From a checkpoint of a small transformer trained on Wikipedia: MLP 512 squared ReLU.
Each number is 50 + 15 x the weight over its row's rms, rounded and kept within 0 to 99. Layers, rows and columns count from 0. The size before them is the row's rms in percent of the matrix's.

# layer 7 MLP down (transposed), 512x128, rms 0.0695, rows 217-271, columns 64-127
084:50 32 40 45 44 83 56 45 47 38 42 58 75 56 46 59 59 75 55 47 41 55 32 31 47 55 87 29 50 59 67 36 38 59 68 53 62 49 65 42 51 51 63 50 65 72 21 73 37 48 48 55 43 51 76 32 37 51 36 23 32 40 57 54
112:43 31 44 67 51 61 50 42 71 51 69 33 42 57 45 73 70 44 33 10 45 29 72 40 76 28 38 27 66 65 33 66 37 56 27 37 45 31 64 37 46 46 63 47 42 58 37 37 58 40 34 49 70 66 39 57 66 42 50 45 67 52 46 74
100:45 34 61 54 49 59 73 43 41 67 35 64 47 56 66 62 28 50 38 78 46 33 34 53 79 55 45 31 36 73 42 55 59 52 49 52 46 19 69 74 49 39 00 55 18 47 20 61 66 34 65 50 49 50 44 46 52 26 78 51 32 38 41 27
080:64 37 44 47 49 63 30 49 59 62 52 62 15 41 28 37 13 56 66 67 25 65 51 27 54 16 75 39 35 25 66 77 45 39 45 52 18 59 32 51 40 42 64 56 48 55 32 47 23 49 43 41 66 64 56 93 72 65 42 57 63 55 89 72
088:16 48 62 31 37 67 68 38 37 50 38 32 32 50 34 65 49 62 66 50 25 74 63 22 55 50 72 34 45 40 50 47 47 70 31 53 57 16 41 41 39 46 80 56 22 58 47 58 56 48 28 60 40 80 39 36 48 65 65 70 74 55 52 62
104:58 41 55 29 46 84 64 58 41 29 35 60 29 54 58 42 48 65 50 71 30 28 51 37 60 58 37 44 30 73 59 58 61 79 43 48 62 47 58 42 50 46 37 74 56 57 40 73 27 52 51 59 72 23 33 56 74 48 74 69 50 96 54 39
079:54 46 54 76 44 70 61 77 41 56 58 42 45 48 86 47 45 80 59 54 57 38 38 60 24 50 63 62 51 74 46 51 51 42 36 49 48 47 40 44 38 30 46 38 77 17 76 62 45 45 56 64 28 57 44 39 38 38 28 49 41 56 68 38
088:34 72 57 37 41 55 54 44 53 48 58 73 51 55 14 39 45 50 37 44 84 72 54 24 41 51 23 40 51 53 48 39 64 46 17 35 52 70 42 55 47 40 54 42 82 51 59 44 51 53 87 72 53 60 59 40 67 61 18 44 49 81 51 64
089:54 51 47 27 74 56 39 62 69 44 42 60 64 44 43 65 47 85 11 38 45 45 18 46 43 45 49 37 38 57 38 76 58 46 70 57 54 43 43 15 63 33 57 81 48 33 74 56 60 81 72 45 49 53 49 74 45 37 42 66 46 56 65 48
101:79 36 72 19 71 53 46 68 39 66 41 50 64 52 61 47 52 52 65 44 33 54 59 51 60 31 60 63 78 32 37 57 69 61 31 64 31 41 47 53 42 12 80 62 70 60 39 51 81 42 41 58 49 44 46 48 51 61 42 49 24 48 27 47
098:74 65 40 66 33 55 44 61 76 35 61 47 32 24 54 33 75 41 69 58 81 93 40 55 33 38 60 55 63 33 28 57 54 28 50 53 48 31 46 48 37 65 45 34 56 66 52 57 40 41 47 78 12 48 63 17 55 43 49 51 54 51 12 34
107:49 38 60 67 46 26 51 32 14 72 53 57 34 59 46 70 56 61 43 43 38 69 35 18 60 40 53 61 70 49 61 52 53 43 44 31 56 45 35 69 60 67 21 55 65 54 72 56 57 54 37 56 57 49 47 65 43 30 72 26 24 45 47 72
097:49 22 70 36 37 31 38 54 45 66 39 47 88 27 71 45 47 42 64 52 52 62 49 51 50 42 68 20 64 31 39 30 34 48 52 81 51 58 32 62 60 34 65 61 59 31 53 49 45 46 32 32 30 56 47 76 34 40 60 64 69 62 58 49
093:48 73 49 69 57 71 58 52 39 52 58 57 55 74 50 48 66 62 49 80 25 77 50 36 49 37 59 74 63 50 18 23 28 77 45 61 35 59 67 53 59 73 55 44 32 53 72 64 60 16 37 35 38 64 78 38 54 22 33 61 35 22 75 65
100:33 30 81 37 50 38 55 64 43 69 43 59 46 65 48 69 37 75 39 50 38 30 48 34 22 36 41 30 39 73 46 57 57 30 39 41 32 55 58 65 72 68 24 67 70 51 68 20 54 71 41 58 53 50 51 34 37 74 48 81 48 70 42 45
109:57 65 48 61 45 47 60 81 52 66 28 57 69 63 31 40 46 69 63 55 65 29 38 41 28 69 22 43 58 71 32 75 47 61 19 33 65 57 59 47 50 54 46 81 50 22 44 44 33 38 60 58 70 56 49 41 45 31 53 66 58 63 42 40
099:74 49 60 03 47 62 40 43 35 60 52 53 47 42 50 42 56 36 36 45 42 64 44 51 60 92 45 55 48 36 48 41 32 62 70 54 31 51 61 65 44 57 54 33 61 63 55 81 67 74 57 45 49 64 30 63 40 40 75 59 59 40 67 78
101:46 63 55 33 60 56 26 41 54 68 47 58 47 28 48 44 41 31 69 43 37 48 30 46 47 53 48 49 66 62 38 59 31 62 35 38 54 66 68 50 59 57 47 21 26 68 25 73 45 81 45 50 56 65 62 36 47 52 61 56 26 72 34 40
102:26 71 52 31 58 54 59 43 62 51 25 82 46 52 65 91 70 52 59 43 46 44 47 35 27 20 46 48 46 56 41 58 52 13 54 29 31 61 56 50 82 50 73 52 59 50 39 53 35 36 54 48 50 64 31 45 26 18 28 63 63 54 51 36
109:61 56 40 43 26 49 42 39 63 71 44 41 43 67 46 48 49 34 31 68 50 67 60 48 39 65 86 20 74 49 38 34 43 77 58 06 38 46 41 48 46 47 51 59 17 51 70 50 77 50 62 65 47 55 27 42 78 38 56 66 58 21 54 38
100:69 67 63 57 66 31 44 46 33 43 38 27 32 90 27 61 52 31 49 32 75 37 42 64 47 26 62 51 43 61 49 39 49 45 44 48 67 39 53 49 46 54 52 46 48 48 38 51 44 54 36 44 44 60 65 80 35 76 80 69 64 47 74 56
105:61 69 46 53 40 74 60 56 74 39 55 85 41 36 48 58 32 44 64 48 60 71 42 20 52 54 70 44 60 34 61 62 83 72 63 52 54 62 83 54 33 38 44 51 59 61 27 51 57 48 76 36 48 46 57 36 50 47 56 33 76 60 37 36
098:63 43 41 72 20 62 45 64 52 68 57 67 52 45 45 53 31 31 45 57 41 25 68 53 43 24 66 44 33 31 48 48 59 35 44 54 44 43 48 39 44 40 23 56 63 06 32 42 38 40 54 59 74 47 14 49 42 45 40 44 51 42 28 17
098:58 84 22 49 24 49 28 54 49 60 51 50 52 76 42 36 29 66 35 44 31 39 55 27 52 61 36 74 25 43 59 27 84 36 58 29 38 71 44 63 28 40 27 69 57 43 48 49 55 67 50 54 45 54 54 49 55 60 70 30 55 50 46 31
107:74 65 74 52 88 61 67 43 34 36 58 48 59 74 38 42 63 31 37 34 62 49 47 38 70 44 39 53 53 33 42 57 32 55 18 42 63 45 62 77 58 43 48 44 47 57 63 50 54 47 76 41 73 51 66 51 34 44 50 56 30 33 74 54
112:63 31 30 36 67 63 40 66 54 54 49 50 66 56 48 39 58 46 43 55 58 75 74 52 39 44 66 45 87 28 35 62 38 62 68 66 59 47 72 47 36 59 35 56 53 46 60 63 49 50 69 62 73 32 22 52 33 33 27 70 67 41 77 68
075:32 33 57 36 48 37 63 53 58 56 50 62 44 75 55 49 68 56 37 20 63 26 68 56 46 99 54 60 51 13 65 63 85 39 26 72 59 46 27 70 60 56 36 49 60 36 54 54 41 51 36 50 66 47 47 57 60 42 42 58 34 77 63 53
089:29 62 82 55 64 32 35 47 31 56 41 17 14 50 26 49 51 61 34 55 57 55 69 39 35 29 55 37 78 99 40 42 70 64 47 28 67 63 43 52 64 52 50 62 49 50 37 60 73 54 32 26 35 54 46 39 25 56 69 65 55 60 40 19
105:38 40 41 43 59 49 69 48 44 64 31 41 69 55 57 63 47 22 53 55 63 53 53 65 55 62 66 63 59 47 65 34 64 43 33 53 50 53 44 49 36 42 46 36 46 18 71 21 53 56 38 27 60 77 47 39 59 64 58 54 33 40 36 60
105:59 40 57 61 46 23 55 46 28 73 82 47 37 33 49 38 45 66 34 39 35 39 35 31 87 61 44 69 25 44 02 50 63 59 59 72 60 38 32 43 57 59 49 42 67 67 55 56 49 25 67 66 56 55 55 60 57 47 37 72 50 66 34 75
094:56 53 48 43 65 82 61 68 27 34 44 32 64 56 23 42 54 55 63 61 26 48 32 52 58 56 69 42 38 73 57 52 26 73 20 82 45 63 39 50 50 63 61 55 75 22 26 81 27 49 59 52 47 33 28 60 61 42 58 50 66 38 50 63
109:54 50 29 49 70 40 59 71 41 39 64 46 57 78 55 32 41 59 44 49 30 41 48 41 27 50 40 45 46 62 57 82 54 63 40 29 59 56 38 39 55 47 40 63 16 39 57 36 29 67 69 17 12 72 55 60 49 56 34 51 60 50 36 60
091:37 38 29 67 39 42 49 59 84 59 51 69 41 48 38 47 44 39 11 46 46 34 30 44 40 43 42 32 69 27 41 35 64 28 46 22 38 49 56 41 71 42 22 38 48 63 49 30 59 48 67 57 55 27 60 75 55 47 66 69 46 74 34 54
098:77 42 84 73 39 75 84 76 53 56 46 63 47 31 58 58 36 73 37 67 57 53 69 42 61 44 56 31 47 59 68 60 58 47 51 27 53 40 41 43 63 65 30 50 44 48 44 40 55 48 85 42 67 61 67 41 29 63 51 28 40 60 56 68
106:45 63 65 45 71 65 42 72 56 61 40 46 64 50 32 72 66 66 34 48 29 50 58 56 48 42 28 73 39 38 46 54 47 47 81 27 53 61 40 61 76 51 05 59 48 67 61 47 48 59 47 61 46 41 12 44 27 53 69 35 27 59 76 29
087:64 32 40 81 51 64 50 56 48 44 39 54 49 71 59 64 82 78 28 56 59 29 31 28 45 28 48 47 58 43 51 30 58 33 44 40 56 61 51 59 68 39 61 71 62 71 53 53 52 71 44 65 36 31 31 66 76 44 50 44 75 45 54 34
093:41 77 40 41 38 50 10 49 56 46 66 49 47 60 21 41 48 62 55 38 61 47 52 47 52 49 35 41 42 66 19 74 57 40 71 61 43 43 59 41 53 41 47 54 71 17 61 70 72 40 51 39 36 45 54 49 48 29 32 71 22 76 24 67
096:52 61 45 24 15 23 39 36 49 46 53 36 40 54 47 43 47 30 42 37 53 73 55 20 05 75 20 19 20 33 27 37 44 46 61 52 49 78 39 45 63 51 61 73 55 45 35 19 65 50 50 47 55 47 35 22 48 33 75 55 55 66 57 67
113:51 68 45 47 57 50 37 37 67 59 22 61 40 55 46 57 50 53 38 58 30 49 34 68 56 27 66 58 44 76 53 30 36 58 46 57 35 83 39 60 39 48 47 38 57 50 56 63 51 57 51 72 54 26 43 77 37 41 67 72 44 74 60 46
104:60 51 63 59 50 66 74 77 41 45 62 56 39 37 66 53 55 59 45 44 45 38 72 42 41 85 56 63 52 67 50 55 56 37 57 16 78 64 41 42 40 67 51 53 63 51 49 43 53 68 35 39 70 39 52 16 76 77 54 59 61 43 75 57
088:72 62 60 61 49 41 32 64 43 57 58 40 57 47 50 28 27 54 71 27 63 76 55 52 61 50 56 98 42 56 46 32 45 31 49 59 59 64 58 42 72 32 36 29 51 46 28 63 33 42 45 32 59 63 44 61 76 66 63 42 24 79 44 25
090:69 68 60 29 54 64 37 62 68 63 67 42 24 71 56 58 36 35 12 34 54 39 29 49 71 44 40 63 27 59 75 56 41 87 61 53 35 59 41 66 56 38 31 55 56 53 41 54 58 45 47 29 63 38 81 46 34 48 36 50 43 57 35 52
104:62 42 62 38 23 52 63 15 40 35 58 42 48 16 72 59 53 51 30 39 53 45 51 45 55 48 83 42 41 48 54 47 49 69 52 28 59 40 38 66 60 37 73 48 28 77 49 69 28 63 31 58 57 44 52 55 19 62 68 60 43 66 37 35
103:44 46 38 46 49 37 58 74 52 70 59 60 38 40 38 61 50 48 54 41 31 66 58 50 72 70 15 21 39 36 76 69 33 34 19 50 33 50 36 75 42 26 59 38 37 42 21 64 55 49 56 35 58 43 62 57 35 64 45 44 80 49 56 54
104:28 52 47 69 72 66 54 89 39 53 41 55 58 48 57 42 38 43 36 74 53 61 45 48 53 63 52 66 64 67 40 82 78 57 41 44 70 52 75 42 47 51 35 25 51 62 57 66 44 45 45 40 52 28 49 49 53 67 37 68 59 51 53 24
102:46 63 88 62 37 70 76 40 56 43 38 36 68 55 53 49 20 34 58 62 57 50 76 41 37 58 34 44 53 24 69 55 43 18 45 30 56 31 59 65 71 34 55 33 59 57 49 40 58 52 61 46 64 19 46 75 58 45 71 39 46 41 33 52
103:41 36 68 70 29 41 58 69 54 38 33 65 79 51 52 63 37 42 34 25 51 55 77 44 76 61 49 45 66 41 55 45 69 44 75 25 53 33 81 60 69 29 38 42 58 35 67 54 42 56 46 30 43 32 48 47 63 61 53 40 53 51 24 38
115:41 37 34 20 24 24 44 32 65 21 40 43 39 43 73 38 59 71 38 49 70 79 53 46 73 48 56 24 60 59 67 15 43 58 40 61 46 40 25 52 38 55 50 44 26 13 41 69 55 70 46 26 67 59 57 28 56 49 40 50 47 81 40 45
106:53 52 71 53 35 52 48 76 30 53 45 47 48 29 31 62 73 37 32 43 71 43 64 41 25 49 52 43 38 39 52 35 35 55 39 42 41 43 16 56 59 39 43 30 49 67 40 32 51 29 66 67 35 46 60 54 36 42 23 36 35 36 47 32
090:23 52 39 45 28 51 61 55 63 46 46 57 71 67 17 57 57 45 65 55 73 56 32 51 43 12 78 33 44 32 62 57 22 52 44 67 39 49 46 53 60 65 17 41 50 35 55 11 48 49 59 48 37 65 76 55 55 60 27 63 42 48 50 58
098:00 46 47 35 11 60 57 46 44 31 36 46 46 32 63 27 69 39 75 55 45 14 73 55 56 43 43 47 66 60 38 47 44 46 61 33 49 33 39 40 57 30 24 24 36 47 64 57 60 39 50 52 40 47 44 55 40 54 60 51 59 48 44 58
109:52 63 40 40 49 41 33 61 38 54 48 68 67 40 67 36 40 47 69 57 51 32 28 42 38 62 29 52 77 73 33 51 38 51 38 50 49 65 42 38 41 42 46 35 48 70 66 48 35 10 47 54 83 67 71 45 64 58 09 51 71 37 71 53
101:69 38 14 55 47 23 33 33 34 44 53 40 52 56 50 23 43 57 46 51 46 46 62 62 34 55 17 56 60 51 41 50 25 50 38 28 38 52 46 48 64 16 57 49 58 33 71 30 68 09 46 42 25 67 78 60 60 69 60 63 43 67 37 34
109:51 46 65 80 40 30 69 89 42 34 51 49 43 24 34 46 58 55 38 48 44 44 32 39 42 62 65 63 41 73 57 59 65 47 36 62 61 33 67 50 69 64 21 39 59 74 52 39 58 38 33 37 46 56 42 43 72 63 52 44 52 51 67 51
119:35 38 76 57 36 43 45 39 33 58 49 63 61 41 44 53 69 61 53 62 84 40 65 72 57 43 60 30 12 58 56 50 37 68 47 45 60 71 35 76 32 30 64 36 43 70 46 64 52 42 76 28 57 39 46 20 46 35 66 42 68 68 74 71
# layer 7 MLP up, 512x128, rms 0.0697, rows 218-271, columns 64-127
112:51 56 57 53 26 63 40 33 19 46 69 36 77 45 37 43 08 40 59 72 41 48 65 46 46 36 61 63 64 18 55 35 19 59 88 42 17 75 33 57 36 60 71 26 38 52 40 55 30 45 50 40 61 27 41 37 38 43 56 56 56 51 66 65
098:64 62 28 67 53 74 51 19 58 48 63 39 19 46 54 45 31 60 25 44 39 44 35 67 35 26 75 62 72 52 35 39 21 49 47 56 65 37 47 52 61 61 38 65 50 37 66 50 38 25 73 53 48 33 46 56 44 45 43 60 36 73 61 68
084:65 52 47 54 67 25 65 65 31 27 40 63 62 55 60 63 86 55 10 26 67 51 49 43 36 63 35 64 59 66 70 53 43 30 55 42 44 31 41 69 55 29 32 40 44 40 56 35 52 53 58 75 56 25 54 35 13 72 52 41 61 67 37 63
085:69 45 41 77 71 41 71 54 52 25 64 37 47 70 41 42 09 54 45 49 56 49 34 52 39 15 67 56 57 61 43 35 62 59 55 46 31 37 41 40 52 29 73 36 57 61 54 34 44 60 77 39 53 52 61 61 35 48 59 46 44 46 65 44
109:53 56 57 47 20 59 73 51 41 51 30 58 46 48 69 43 40 52 46 79 69 52 45 47 48 44 52 23 28 62 55 34 62 54 70 43 14 50 20 59 30 53 38 35 51 55 33 60 28 18 50 44 44 40 62 47 42 47 60 47 74 31 33 82
075:69 83 48 42 46 58 55 81 60 67 38 47 86 32 52 72 37 41 68 64 50 42 77 38 55 33 50 61 59 34 71 37 57 29 65 47 27 69 47 52 66 46 78 24 40 64 58 38 33 72 52 56 65 50 71 48 70 33 70 47 54 86 72 68
084:70 50 15 35 87 68 31 56 29 57 57 54 55 44 64 46 66 39 51 52 28 42 64 41 49 51 56 44 70 32 80 23 52 53 82 57 32 19 22 49 52 36 48 64 26 48 42 42 49 54 63 26 48 43 32 51 63 17 60 22 57 41 62 60
086:28 59 79 74 43 67 35 22 45 73 69 48 52 40 54 57 53 21 81 52 66 27 61 49 50 36 36 67 50 42 49 50 35 66 40 67 59 40 45 90 33 64 44 38 59 72 44 45 39 16 62 44 41 69 33 61 64 40 22 66 46 24 58 62
098:20 49 45 31 57 45 45 73 39 39 27 43 41 49 62 41 23 55 24 51 66 59 33 53 62 63 45 37 62 26 45 92 48 36 36 55 37 43 58 36 49 61 17 72 33 42 59 46 45 56 64 67 51 24 68 44 38 53 38 60 72 63 41 49
097:38 46 50 66 47 61 39 60 65 68 56 56 23 26 81 43 16 82 43 62 66 19 36 17 56 60 46 41 53 53 51 38 37 41 53 33 52 75 53 42 50 60 76 59 60 45 44 68 77 52 64 37 61 52 49 87 42 42 68 59 69 54 75 78
108:58 79 44 38 47 38 41 45 66 65 57 34 39 40 63 41 52 69 69 53 54 49 52 55 43 66 63 34 46 45 62 73 52 46 37 60 39 39 27 54 37 33 47 42 49 39 57 18 38 60 40 42 25 28 43 58 51 42 76 73 72 67 52 44
096:61 51 53 68 35 74 64 37 64 53 47 32 50 65 22 27 36 53 41 48 45 61 61 38 43 51 51 58 23 75 62 83 48 45 11 44 25 48 53 50 60 39 58 39 47 40 45 49 51 47 54 30 59 60 42 52 66 38 36 55 84 32 47 57
085:21 45 60 46 68 49 48 52 27 72 47 58 68 28 29 36 48 42 58 29 40 59 48 56 31 46 54 49 48 38 24 39 42 54 42 54 15 44 25 53 25 34 50 60 32 35 44 52 33 70 76 60 62 46 31 23 54 60 51 43 59 56 56 63
104:25 40 42 67 68 94 48 43 53 72 51 51 39 40 32 44 56 44 43 51 50 68 23 39 91 49 53 56 88 67 35 57 53 42 33 39 64 47 73 73 40 34 47 77 61 58 45 52 44 39 43 64 38 56 69 53 49 48 37 41 51 62 46 32
107:66 30 35 60 32 40 20 35 56 38 33 41 41 68 58 55 63 46 62 60 51 69 92 82 69 44 42 67 45 57 54 54 43 49 67 44 68 41 29 66 45 56 49 36 36 46 32 41 36 47 76 52 54 55 55 26 47 56 53 60 55 53 60 80
096:34 66 28 72 49 32 47 57 73 55 60 49 47 44 42 41 77 71 63 66 40 49 60 56 49 51 61 31 51 39 28 62 71 38 87 68 67 52 42 60 54 23 40 63 75 44 42 39 41 70 64 72 55 47 51 54 41 41 60 60 60 38 52 41
096:59 59 24 53 76 64 48 57 47 63 32 61 44 47 50 51 26 48 57 77 49 57 54 30 50 61 47 31 42 58 63 39 39 41 56 57 54 56 64 52 44 45 34 58 48 69 78 45 81 71 55 71 79 44 48 53 59 36 62 28 73 65 61 52
108:40 74 39 30 51 64 41 32 41 98 43 47 51 46 47 25 18 80 53 55 52 33 52 47 33 58 36 44 63 37 57 40 75 58 38 50 66 46 34 51 80 66 51 47 44 35 38 72 74 35 58 52 78 35 53 56 56 55 56 66 37 48 56 51
116:70 26 33 56 85 55 46 74 24 35 51 65 77 39 61 30 67 60 33 57 47 37 48 62 59 25 45 51 31 49 53 60 68 31 84 70 48 47 52 84 47 33 36 49 73 46 67 60 53 45 59 38 71 40 45 67 50 37 45 61 32 67 31 72
105:30 16 42 40 26 56 48 79 55 55 46 54 45 44 66 49 44 56 54 61 50 55 75 40 38 60 53 37 35 39 31 67 70 35 54 44 40 46 50 74 57 31 55 49 41 70 57 43 58 47 53 42 35 58 45 21 45 41 48 65 04 34 47 63
102:55 59 41 26 46 44 57 39 55 31 39 58 59 47 32 62 57 22 69 53 37 80 34 54 17 50 47 68 29 57 62 59 62 24 51 21 70 56 55 51 43 34 38 54 35 49 57 45 25 38 61 51 53 42 08 53 59 57 56 76 49 24 70 60
100:46 64 49 43 54 68 71 50 29 56 36 58 77 72 50 52 50 57 68 58 45 69 35 53 29 62 47 68 55 41 47 50 48 26 48 26 71 40 42 63 71 53 77 41 61 54 68 57 65 62 79 21 47 22 42 37 60 34 73 41 55 54 58 63
105:40 69 52 30 64 43 64 20 23 65 65 65 37 25 37 61 59 49 54 55 23 47 58 47 62 71 54 54 50 47 24 56 67 99 57 26 40 64 38 48 43 38 31 76 63 49 35 38 62 64 50 42 30 41 54 43 33 57 18 69 42 43 40 78
106:30 67 29 72 76 37 50 54 66 47 55 33 68 55 63 44 34 56 68 68 43 52 28 57 43 70 45 72 64 64 33 53 45 66 63 30 48 40 43 71 58 28 65 60 64 53 38 37 58 19 37 21 50 63 67 79 43 26 51 75 57 46 61 67
113:53 42 41 59 54 86 38 55 66 50 42 55 48 56 08 63 57 42 58 52 57 50 37 39 70 19 38 49 46 50 45 78 20 74 59 48 38 34 37 51 47 67 41 58 50 47 49 74 26 66 86 59 52 44 46 47 30 45 31 49 49 63 32 46
076:30 65 44 55 64 62 45 14 57 66 39 40 57 24 47 53 26 57 61 48 51 22 51 86 51 66 36 44 55 54 64 60 35 48 65 49 39 80 43 43 35 44 38 50 33 61 65 32 53 34 64 63 47 44 72 54 43 59 77 23 58 15 62 64
089:55 64 68 35 32 37 42 37 50 44 62 39 63 57 39 56 69 55 51 47 38 50 64 32 62 56 32 55 53 55 72 27 52 37 34 39 44 59 32 26 45 28 48 47 39 45 47 48 22 24 95 78 51 21 41 39 47 51 27 52 49 72 90 71
106:61 61 53 72 50 60 64 58 44 47 58 42 54 62 64 38 40 55 41 60 68 58 33 73 49 22 59 67 40 46 65 42 57 46 48 69 39 69 47 47 80 34 45 57 76 70 50 07 40 56 73 57 75 24 48 65 28 52 45 36 67 48 85 80
111:50 35 53 20 63 67 53 70 70 32 48 48 60 62 47 74 50 45 31 68 56 56 44 59 31 54 38 56 72 27 43 78 68 49 36 28 52 59 43 70 68 76 40 31 55 57 25 19 44 28 50 68 62 32 50 65 47 43 50 77 53 40 54 39
096:42 54 29 40 61 36 28 65 46 46 71 41 27 58 38 62 33 53 24 47 70 34 57 49 63 25 56 35 74 46 52 61 59 33 52 31 50 20 13 79 34 32 33 50 41 67 68 33 66 44 26 41 42 62 36 32 59 50 46 44 49 63 42 44
112:37 49 43 66 34 65 33 46 29 56 23 72 28 68 52 54 73 64 47 50 63 44 60 49 38 42 53 40 49 57 50 69 64 33 44 63 51 77 54 60 48 42 47 58 68 53 57 56 38 61 58 43 64 32 42 20 52 45 50 27 37 51 55 62
090:64 46 52 34 46 57 46 61 27 66 44 52 91 72 41 37 53 45 66 61 47 75 35 62 50 64 59 49 47 47 60 58 25 41 55 42 34 65 47 55 28 71 36 40 63 55 35 22 36 47 65 58 63 49 18 25 55 29 60 68 67 45 66 67
098:30 66 32 58 56 59 63 60 67 41 10 46 59 48 43 68 26 77 49 51 65 39 32 70 38 75 50 73 48 60 73 78 54 44 41 83 49 47 53 56 41 38 50 75 62 57 59 71 42 83 58 43 63 56 62 53 60 45 38 44 39 33 69 66
098:49 33 11 41 60 55 51 40 55 31 51 65 30 54 64 22 17 71 69 56 40 34 46 67 40 56 52 38 77 65 55 39 27 47 21 61 30 79 23 52 57 46 33 71 56 55 54 44 43 23 55 37 45 53 56 27 61 37 51 19 63 46 47 45
085:46 60 64 49 39 35 59 56 19 62 68 72 56 61 53 67 60 32 58 36 24 73 49 80 33 53 36 58 56 79 55 41 48 34 55 66 26 23 30 46 43 48 42 58 62 52 41 64 44 15 61 23 49 65 54 64 45 38 71 73 51 32 68 71
092:36 38 43 55 53 82 33 46 33 57 50 43 59 55 35 58 42 55 32 66 60 46 37 07 57 68 55 53 57 35 54 57 38 56 52 33 44 15 27 41 51 60 47 53 55 70 36 36 47 35 45 53 61 64 62 65 29 37 40 47 52 41 60 45
093:64 65 53 60 46 55 52 62 67 65 61 45 48 65 44 68 44 58 38 56 70 45 61 52 38 44 21 62 81 52 46 33 13 57 31 52 27 56 52 59 37 49 52 79 46 48 82 65 62 28 48 30 47 53 51 54 25 51 20 71 34 44 47 62
125:44 59 60 55 49 49 39 73 75 49 62 35 50 71 37 49 56 57 53 75 26 68 36 44 40 51 62 37 65 56 72 74 51 36 64 62 41 44 35 64 18 56 51 47 54 39 35 21 54 61 51 93 45 65 30 32 34 58 51 58 54 55 78 46
104:53 32 47 65 74 22 69 46 66 53 76 64 43 81 40 47 65 71 27 70 57 54 51 40 21 61 36 42 24 59 80 39 48 40 60 24 59 54 53 70 66 31 31 53 41 63 78 45 77 33 52 59 29 47 49 67 43 56 39 63 45 64 67 52
086:55 59 52 49 47 71 59 57 52 35 37 51 74 54 63 26 46 80 70 55 80 55 35 46 48 75 51 34 48 30 64 78 64 63 63 53 53 46 30 51 59 59 23 29 38 66 46 76 51 62 19 51 58 38 55 30 58 41 63 50 70 66 72 51
086:46 63 64 48 39 69 35 42 16 22 52 56 49 18 35 66 50 47 30 80 40 54 47 55 53 38 53 57 23 30 54 35 54 37 28 53 55 65 52 50 55 62 68 59 31 53 66 34 46 78 82 66 52 35 64 15 54 59 56 52 56 37 79 65
095:33 48 57 48 55 72 63 61 26 69 32 71 13 43 24 75 69 71 56 69 55 49 73 67 25 58 54 48 46 46 53 58 46 76 50 46 63 60 33 53 21 60 54 54 77 71 38 53 61 25 57 28 39 50 35 59 64 34 52 49 44 40 73 69
105:33 54 40 47 68 59 35 45 39 49 43 40 51 49 39 36 49 51 24 69 59 65 58 50 46 36 24 70 57 46 43 48 32 70 17 49 45 43 45 78 68 55 40 68 54 71 83 70 77 77 64 62 72 29 37 31 51 57 30 78 57 32 60 68
102:66 57 50 58 36 37 52 47 51 74 43 61 34 53 24 60 65 50 60 36 60 76 45 53 19 35 37 45 71 66 57 50 39 18 51 34 38 45 32 83 48 25 48 72 44 70 24 34 38 14 57 51 57 51 55 52 49 44 51 59 56 15 53 58
101:32 21 46 28 59 61 26 48 41 40 56 56 40 42 18 49 50 41 48 72 47 74 64 61 44 54 37 38 33 43 49 55 40 69 69 38 54 55 53 38 26 43 39 65 37 52 48 46 51 43 54 29 40 59 57 50 49 61 49 69 73 43 90 75
105:59 58 58 39 70 35 34 40 58 94 23 48 44 54 37 37 68 48 41 56 47 48 27 83 40 53 41 39 48 87 46 32 65 50 58 27 44 67 14 51 33 68 33 31 45 64 32 38 40 20 45 56 42 45 67 32 57 57 37 59 50 64 59 59
104:50 52 39 80 63 53 51 26 61 63 19 48 45 64 43 46 51 67 39 55 53 43 51 33 49 46 51 59 51 57 44 73 32 48 69 47 43 33 51 50 50 53 34 70 66 63 21 65 33 36 67 36 30 38 41 54 47 51 33 45 64 49 68 56
097:66 58 41 43 61 54 45 26 43 57 68 61 41 30 61 13 48 47 66 62 71 51 60 60 69 48 49 34 65 45 57 49 53 56 48 55 51 55 45 30 43 72 72 72 19 55 63 71 35 08 73 38 41 49 40 38 49 60 81 31 83 63 49 62
092:53 49 58 67 54 37 17 69 31 28 71 50 31 42 30 40 52 47 38 60 35 62 60 51 72 65 40 42 63 42 58 49 37 64 65 76 52 57 59 65 39 39 42 52 09 56 50 58 39 47 58 44 40 57 46 38 64 48 48 40 63 43 49 17
107:87 63 61 68 45 29 55 30 36 49 40 64 70 41 46 45 33 49 46 67 48 66 69 37 61 71 51 27 36 20 46 65 77 34 88 44 60 37 59 72 49 31 38 39 56 76 31 47 38 52 55 37 39 40 76 42 38 67 65 63 74 76 83 50
112:63 28 35 55 80 35 45 75 42 62 45 25 48 55 28 79 42 46 46 62 45 66 35 32 42 67 43 40 44 46 49 50 32 46 60 52 40 32 38 50 63 45 55 62 57 62 40 43 33 23 34 42 28 45 43 31 76 39 39 60 49 45 57 57
094:40 43 56 39 61 37 50 54 56 53 53 17 57 20 43 49 61 42 39 73 43 66 18 28 55 38 48 40 71 48 35 66 61 70 41 68 49 38 45 65 42 05 48 52 65 43 49 52 61 54 64 64 11 48 56 52 47 40 55 48 67 45 71 39
113:50 30 44 35 52 58 62 51 45 59 46 30 67 23 23 50 42 53 40 54 60 56 52 30 61 28 72 59 41 35 75 56 25 49 35 44 45 46 38 74 43 61 61 50 45 64 61 52 75 58 45 45 67 36 56 55 58 76 49 56 52 53 56 57
112:43 82 60 38 36 52 58 33 55 66 54 48 57 66 33 77 45 56 48 62 47 50 91 45 55 66 44 74 48 38 28 71 46 21 31 60 33 26 29 46 32 68 51 47 63 41 40 30 23 57 62 77 58 57 59 56 47 29 63 55 52 33 39 60